From a checkpoint of a small transformer trained on Wikipedia.
Size: 8 layers, width 160, MLP 640 squared ReLU, vocabulary 8192.
Architecture: RMSNorm before each block, untied embeddings, normalized queries and keys, capped logits.
Training: a variant of Muon for these matrices, 158M tokens, 4822 steps.
Each number is 128 + 32 x the weight over its row's rms, rounded and kept within 0 to 255. Layers, rows and columns count from 0. The size above them is the row's rms in percent of the matrix's.

# layer 2 MLP up, 640x160, rms 0.0609, rows 147-193, columns 96-127
size [ 38 109 104  60  98  92  42  99 152  65 100  61  86 160  77 108  83  78  69 111  75 125  95  86 141  94  64  51 109 121 107 117  45  84  86  85 100 117  59 141  86  68  44  64 131  80  82]
[[ 81 139 122 136 154 110 125 162 154 114  89 158 193 122 120 205 135 126 132 162 121 124 162  91 142 127  93 151 157 157 137 123]
 [114 180 179 154 150 111 112  71 103 112 151 176 155 160 122 126 114 118 117 134 147 124  99  79  99 149 105 136 189 146 111 142]
 [128 184 165 138 158 175  99 156 119 138 206 105 124 143 147 141 104 205 123  93 206 169 153 113  79 126 127 157 100 159  96  90]
 [130 115 151 107 164 121 185 157 113 158 129 129   6  87 172 120 141 152 125  89 123 149 174 115 115 135 188 123 125 147 122 158]
 [113 142 151 126 116 114 185 126 213  84 124 132 122 154 120 136 126 140 100 111 101 116  48  96 127 108  87 141 158 118  87 126]
 [140 186  98 179 129 144 144 180 167 126 104 169 104 127 156 128  83 106 152  92 136 181 171 110 117 142 130 167  61 181 122 140]
 [ 94 122 187 139 191 158 154 133 128 103 117 193 105  93 107 134  87 148  70 162 103 169  82 109 116  89 119  87 128 124 153 133]
 [ 96 151 204 148 189 149 106 113 159  91 146  99 169  84 136 149 107 181 135 137 158 209 144  92 108 182  86  86  83 147  93 108]
 [161 176 150 188 117 148 113 152 122 142 149 157  96 199 132  93 106 143 112 167 160 139 156 126  69  65  60 133 121 187  77 135]
 [ 79 146 185 120 181 182  84 138 132 116  58 140 105 108 119 102 105 102 125 146 150 131  93 154 134 129 152  97  79 153 140 136]
 [ 62 147 169 124 171 115  83 173  93 142 121 108 113 170  86  84 193 174  99 144 123 129  85 119 137 150 118 102 146 203  99 122]
 [117 133 137 123 167 156 133 137 111 101 137 113 137 176 189 105  97  86 122 133 146  96  31  65 125 183  79 144 103 175 143 150]
 [141  84 137 105 147 153 156 176 144  85 137  95 100 130 172 180 107 130  79 145 154 147 159  89 119 170 184  84 102 117 141 188]
 [128 160 152 148 155 133 119 201 154 166 148 121 138 163 121 134 109 196  98 118 118 145 137 133  78  77  94 118 115 173  45  89]
 [161  95  86 193 138 132 133 147 148 131 135 160 120 202  93  84  64 163 135 180 129 173 106 126 117 102 110 135 165 126 155 109]
 [146 120 102  98 142 138 112 165 106 173 130 146 109 151 157 126 134 108 125 134 149  84  97  72 114 100  84 113  81 126 108 120]
 [ 96 192 131 129 102 146 144 134  94 106 157 146  83 131 176 134 121 143 163  84  91 150 146  93 139 148 143  87 154 133  96 115]
 [ 51  53 149 107  94 155 151 136 158 133 143  78 145 116  80 119 122 122 183 159 112 117 139 112 160 110  96 122 181 130 121 159]
 [ 65 147 144 139  89 150 116 133 150  81 108 140 116 121 113  90 130 208 128  86 145 196  97 116 142  94 110 149 142 101 151 141]
 [112 139 127 180 145  94 169 175 159 101 199 145 134 154 152 152 145 188 127 152 132  82  69 118  84 153 108 121 135 168 129 175]
 [100  83 158 125 160 124 104 112 128  20 140 116 108 108  53 157  93 108 135 104 150 120 117 117 152 165 155  68 134 185 153  41]
 [126 158 143 122 171 161 120  84 122 104 118  81 107  75  99 174 120 103 158 129 150 151 136 115 148 146 106 141 129 169 124 100]
 [120 116 113 166 157 117 156  76 122  77 178  73 129 118 106 137 207 116 101 133 158 153 107  74 140 170  64 105 113 149 130 110]
 [139 144 176 120 178 138 110  85 103 141 136  83 120  93 170  79 147 120 151 159 105 136 113  92 109 105 151 156 105 101 121 133]
 [136 121  87 109 108 144 152 144 136 105  93 184 120 151  94 173  94 151 153 160 135 138 156 143  75 143 150 123 122 171 104 120]
 [127 110 207  95 161 200 130 123  96 146 138 220 167 197 154 101 187 186  81 180 111 129 141 159  54 109 127 136 181 183 123 136]
 [124 164 136 163 152 167 131 115  91 196 173  90 136 107 150 101 139 140 115  81 133 129 135 110 147 114 111 134 140  92 108 110]
 [122 143 140 125  95 186 167 144 157 156 113  97 149 153 140 140 105 124  88  80 169 143  89  94 104 135 106  99 139 190 147 100]
 [175  53 130 145 118 101 105 146 144 171 140 133 102 180 165 139 169 149 159 116 182 135 128 123  96 127  95 153 160 138 145 172]
 [151  91 122 152 208 120 162 130 114 110 118 136 154 138  81 153 127 134 146 189  96 174 157 128 117  84 142 157 147 106 167 117]
 [160 144 118 136 162  94 155 104 173 114  95 149 156 107  34 121 106 155 132 130 182 159 140 107  69 154 123 150 130 175 139  77]
 [137 106 161 108 144  72  97 131 116 146 113 120 192 125 115 154  94 170 184 152 116 151 163 132 132 119  57 143 121 163 103 150]
 [100 126 142 116 135 164 140 214 145 116 118 146 160 136 144 149 141 166 117 122 181 199  76 110  74 129 130  94 103 102  94 215]
 [160 138 107 171 151 116 127 134 194  62 131 161 145 122 114 136 152 152 136 133 135 117 121  70 108  82 115 117 126 139 149  71]
 [117 158 153 160 183 177  98 118  83 122 125 100 134 156  97 132 109 144 105  29 169  86 165 149 100 123  92  97 154 181  75 158]
 [155 125 104 149 131 111 110 134 133 122 138  66 103 151 207 139 107 150  79 129 143 100 128  85 170 103 144 129 133 146 116 156]
 [121 101  80  88 132 130 139 129 107 159 196  77  92 134 104 187 147 103 149  67 127  62 139 128 108 108 101 155 139 178  81  99]
 [146 129 150 119 202 161 121 121 118 116 154 115 101 113 102  85 124 177 151  84 119 159 136  97  84  59 180  93 171 127 140  88]
 [109  48 149 143 141 148 124 208 155  94  60 126 159 133  95  99 116 147 126 100 100 162  75  54 123  97 112 156 126  87 120 152]
 [165 117 138  75 142 169  97 188 128 102 125 152  92 136  74 127 120 128 113 104 123 134 119 143 113  94 133 131 157 150  74 127]
 [129 123 130  80 133 157 160 127 105 110 101 148 103 139 162 156 100 121  64 128 129 156 130 104 136 101  81 121 176 143  98 133]
 [164 114 113 131 182 124 153  85 111 116 180 140 136  63 129 128  68  95 127  75 153 135 124  44  77 125 157 128 102  80 122 167]
 [131 167 109 107 138 106 113  98 124 214 132  82 137 142 116 104  88 112 155  79 168 171 120 152  75 111  85 134 110 141 112 105]
 [162 116  85 182 150 161 132 143  96 115 135 128 187  81 109 152 162 172 160 101 105 134 125  84 163 143 127 110 188 130 130 109]
 [153 122 122 134 154 157 118 172 120 111 119 165 137 151 134  91  97  86 164  89 106 152 196  94 141  65 109 141 139 168 165 169]
 [152 152 136 149 121 130 200 115 138 121 135 102  85 101 117 137 106 113  84 111 181 135 162  71 115 146 150 145 118 135  87 149]
 [110 131 133 128 115 179 191 152 107 117 105 141 161 161 128 109 129 120  95 126 120 124  88  71 125 101 154  89  95 126 156 129]]
# layer 2 MLP down (transposed), 640x160, rms 0.0609, rows 147-192, columns 96-127
size [ 29 103  94  60  94  95  37  85 140  63 111  58  76 154  68  96  85  74  63 178  71 121  93  88 151  97  61  52 103 124  91 147  38  88  89  82  98 111  58 140 100  67  42  67 121  73]
[[112 141 173  85  84 165 180 121 112 112 115  64  83  83 179 149 118 163 125 142 110  69 111 128 111 118 146 142 120 150 114 151]
 [118 175 148  81 160 148  55  63 101 140 138  75 155 103 161 122  72 145 149 130 117 110 112 157 132 141 180 146 105 159 173  87]
 [141 139 183 153 146 127 165  93 116  95  97  93 108 163 129 114 143 113 165  76  93 103  96 130 144  80  88 122 134 153 185  65]
 [ 98  75 173 194 146 156 126  84 162  82 116 179 180 108 112 108 139  68 120 117  94 192  82 176 123 158 160 157 170 102  99 122]
 [ 99  61 112 127  92  76 146 171  82 128 124 153 161  70 101  81 120  96 178 121 155 183 131  94 163  88 121 117 163 155 109 101]
 [192 173 166 120 176 133 133 141 160 139 151 159 158  63 111 150 138 101 140 168 132 119 136 157 128 112 146  86 138 110 113 122]
 [159 110 100 138 153 105  81 130 136 143 124  42 132 130  67 112 132 133 150  66 167  61 139  88 146 142 121 186 165 166  91  97]
 [128 151 159 128 144 129 163 138 106 151 141 134  96 115 158 171 130 123 198 165  90 126 130 119 115 113 171 138 138 161 157 151]
 [121 200 141 144 154 151 111 186  92  83 185 128 184 106 109 140 188 101 186 182 134 192 141 133 148 117  92 168 120 161 130 172]
 [137 156  70 113 116  87 154  92 110 161 176 131 125 108 155 138 152 167 157  88 110 186 157 176 126 120 147 172 108 115 126 188]
 [106 180 170  80 146  72  98  95  82 165  85 161 133  91 103  68 135  75 142 157  88  82 164 129 161 110 146  61 107 116 119 173]
 [139 107 139 140 164 104 144 150 107 201  87 140 144 112  84 132 124 103 157  93 105 132 135 178 111 118  77  76 106 157 121  64]
 [140 158 122 181 112 111 139  93  86 139 138 125  89  56 156  85 117 111 129 131 167 173 141 127 171 157 126 187 164 148 155  99]
 [ 87 152 128 119  82 114 125  63 148 123  58 129  92  97 122 141 128 164 115 141 148 131 108  72  67 108 133 168 143  95  59 137]
 [174 153  88  65 194 137 135 121 124 132 133 174 177 128 105 140 161 104 118 115 178  83 177 143 107  56 125 122  68 105 143 113]
 [120 122 115 134 152 130 176 102 104  82 173  94 123 129 122 161 145 214 123 165 164 102 114 217 101 149 124 106 120 136  68 120]
 [106 124 173 122 107 157 152 105 190 122 118  76 130 156 154 104  97 150 138 149 108  96 156 123 165 136 108 183 157 111 100 193]
 [123  95  97 125 186 112 100 122 103 149 101  80  88 125 188  80  97 155  95 127  87 124  97 121 173  82 138 133 125 131 158  95]
 [132  77 122 135 120 126 109 170  92 138 121 127 147 148 140 190 109 117 112 136 102  43 134 118  86  87 153 150 116 165 112 118]
 [207 124 106 123  98  97 109 147 179 159  80 125  88 137  87 110 156  95 121 111 135  98 146 128  37 166 142 103 119 181 172 127]
 [119 154  92  59 117 116 160 134 102 141  74 121 143 184 168  94 146 142 189 141 114  86 157 181 148 143 189 144 127  70 108 220]
 [116 157 121 110  68 112 111  67 125 129 135 137 140 142 167 120 111 137  79 106  71  64 188 142 125  86 113 134 109 145 145 110]
 [165  90  93 105  58 109 146 143  89 203 109  91 137 129 146 132 122  60  78 161 189 130 101 121 171 119 142 169 122 135 166 166]
 [138  79  64 135  83 144  76 152 152 111  73 142 114 131 137 117 106 111  92 188 150 147 144 174 145 115 112 159 143 114  94 146]
 [137 146 187  81 129 106 163 121 115 116 141  48 134 141 183 119 149 158 125  63 130 113 138 149 136 106 131 179 110  68 183 130]
 [126 154  93 145  53  96  90  82 115 106 144 100 154  84  90 168 130 148 142 106 137 132  85 104 194 106 117 145 135 117 106 138]
 [115  83 168 151 124 138 125 119 195 139 111 234 156 178 169 109  86 134 159 156 129 132 103 200 178 148 120 110 142 126  99 115]
 [147 134 126 171  81 170 116 133 143 150 129 149 158  77 139 106 124 137 150 171  94 134  65 122 149 120 181  99 133 105 116 169]
 [145 145 152 121 106 125  93 154 127 128 122 131  76  92 122 134 103 125 164 117 148 118 127 105 190  90 144  73 113 136 166 126]
 [191 110 119 110  95 148 148 182 176 113 102 113 192 131 173  70  68 134 100 140 171 123 106 174 156 172 119 133 155 149 118  73]
 [ 41 148 206  89 122 104 108 109 135 117 159  77 153 150 192 182 175 121 168  81 107 136 140 178 133 122 162 145  95  62 108 149]
 [133 121 111 164 109 108 127 100 103 184 128 146 165 131 122 111  81 126 121 104 155 107 117 143 124 124 111 135 150 150 111 147]
 [101 147 136 110 132 146 129 163 125  83 140 116 155 116 139 176 202 103  59 123 156  80 125 134  64 106 146 158 143 164 108 119]
 [115  81 133 121  91 103 138 119 118 167 161 126 136  82 144  73 110 192  83 196  79 116 180 144 110 151 100 168 113  93 125 145]
 [167 111 191 145  70 126 134 152 124  87  75 144 100 130  99 136 158 124  95 130  76 172 158 173  92 128 157  85 134 148 131 102]
 [127 148 137 165 113 158 147  50 159 178 116 142 121 116 105 155 153  77 180 118 147 144 101 146  29 145 156 176 142  80 127 104]
 [169 116 135 122  86 148 152 135 150  92 140 132  85 114 109 120  75 112 119  68 143 119 157  98 157 115 155 146 148 156 111 174]
 [ 70 133 124  73 135 157 149 162  64 111 123 153 147 111 107 152 123 132 120 119 127 146 143 133  97 183 114 101  75 151 138 149]
 [140 110 100  76  81 139 127  98 103 140 135 110 152 134 202 154 114  69 139 151 172 103 137  95  88 129 146 115 154 207 138 109]
 [142  99 105 174 143 109 100 100 136 145 201 108 146 135 175 174 112 101 154 168 141 166 104 149 119 108 196 120 143  91 116  92]
 [158 115 111 110 133 107 119 115 127 114 206  96 120 159  81  79 132 150 123 158 141  99  98 124 138 141 130 137  88 110  57 116]
 [134 100 144 122  72  30 142 122  80 154 129 152 130 155  99  99 116 142  78 120 110  94 125 124 208 136 169 126 168 133 172 130]
 [192  94  96  70 184 133 161 111 130 115 163 116 119 163 107 144 105 107 169  90 127 163 103  83 136 164 138 108  75 127 142 113]
 [ 94 121 130 129 155 114  69  94 156 130 162 153  94 123 124 141 143 136 132 142  97 107 157 163 156 142 123  98  80  89  95  59]
 [139 107 144  98 118  98  75  86 162 139 148 105 141  89 152 122 103 152 161 193 126 132  98  98 131 105 101 108 152 112 124 152]
 [ 72 105 151 139 110  84 116 129 125  50 102 141 119 127 123 116 137 125 154 106 142 143 131 150  81  96 170  59 171  95  80 104]]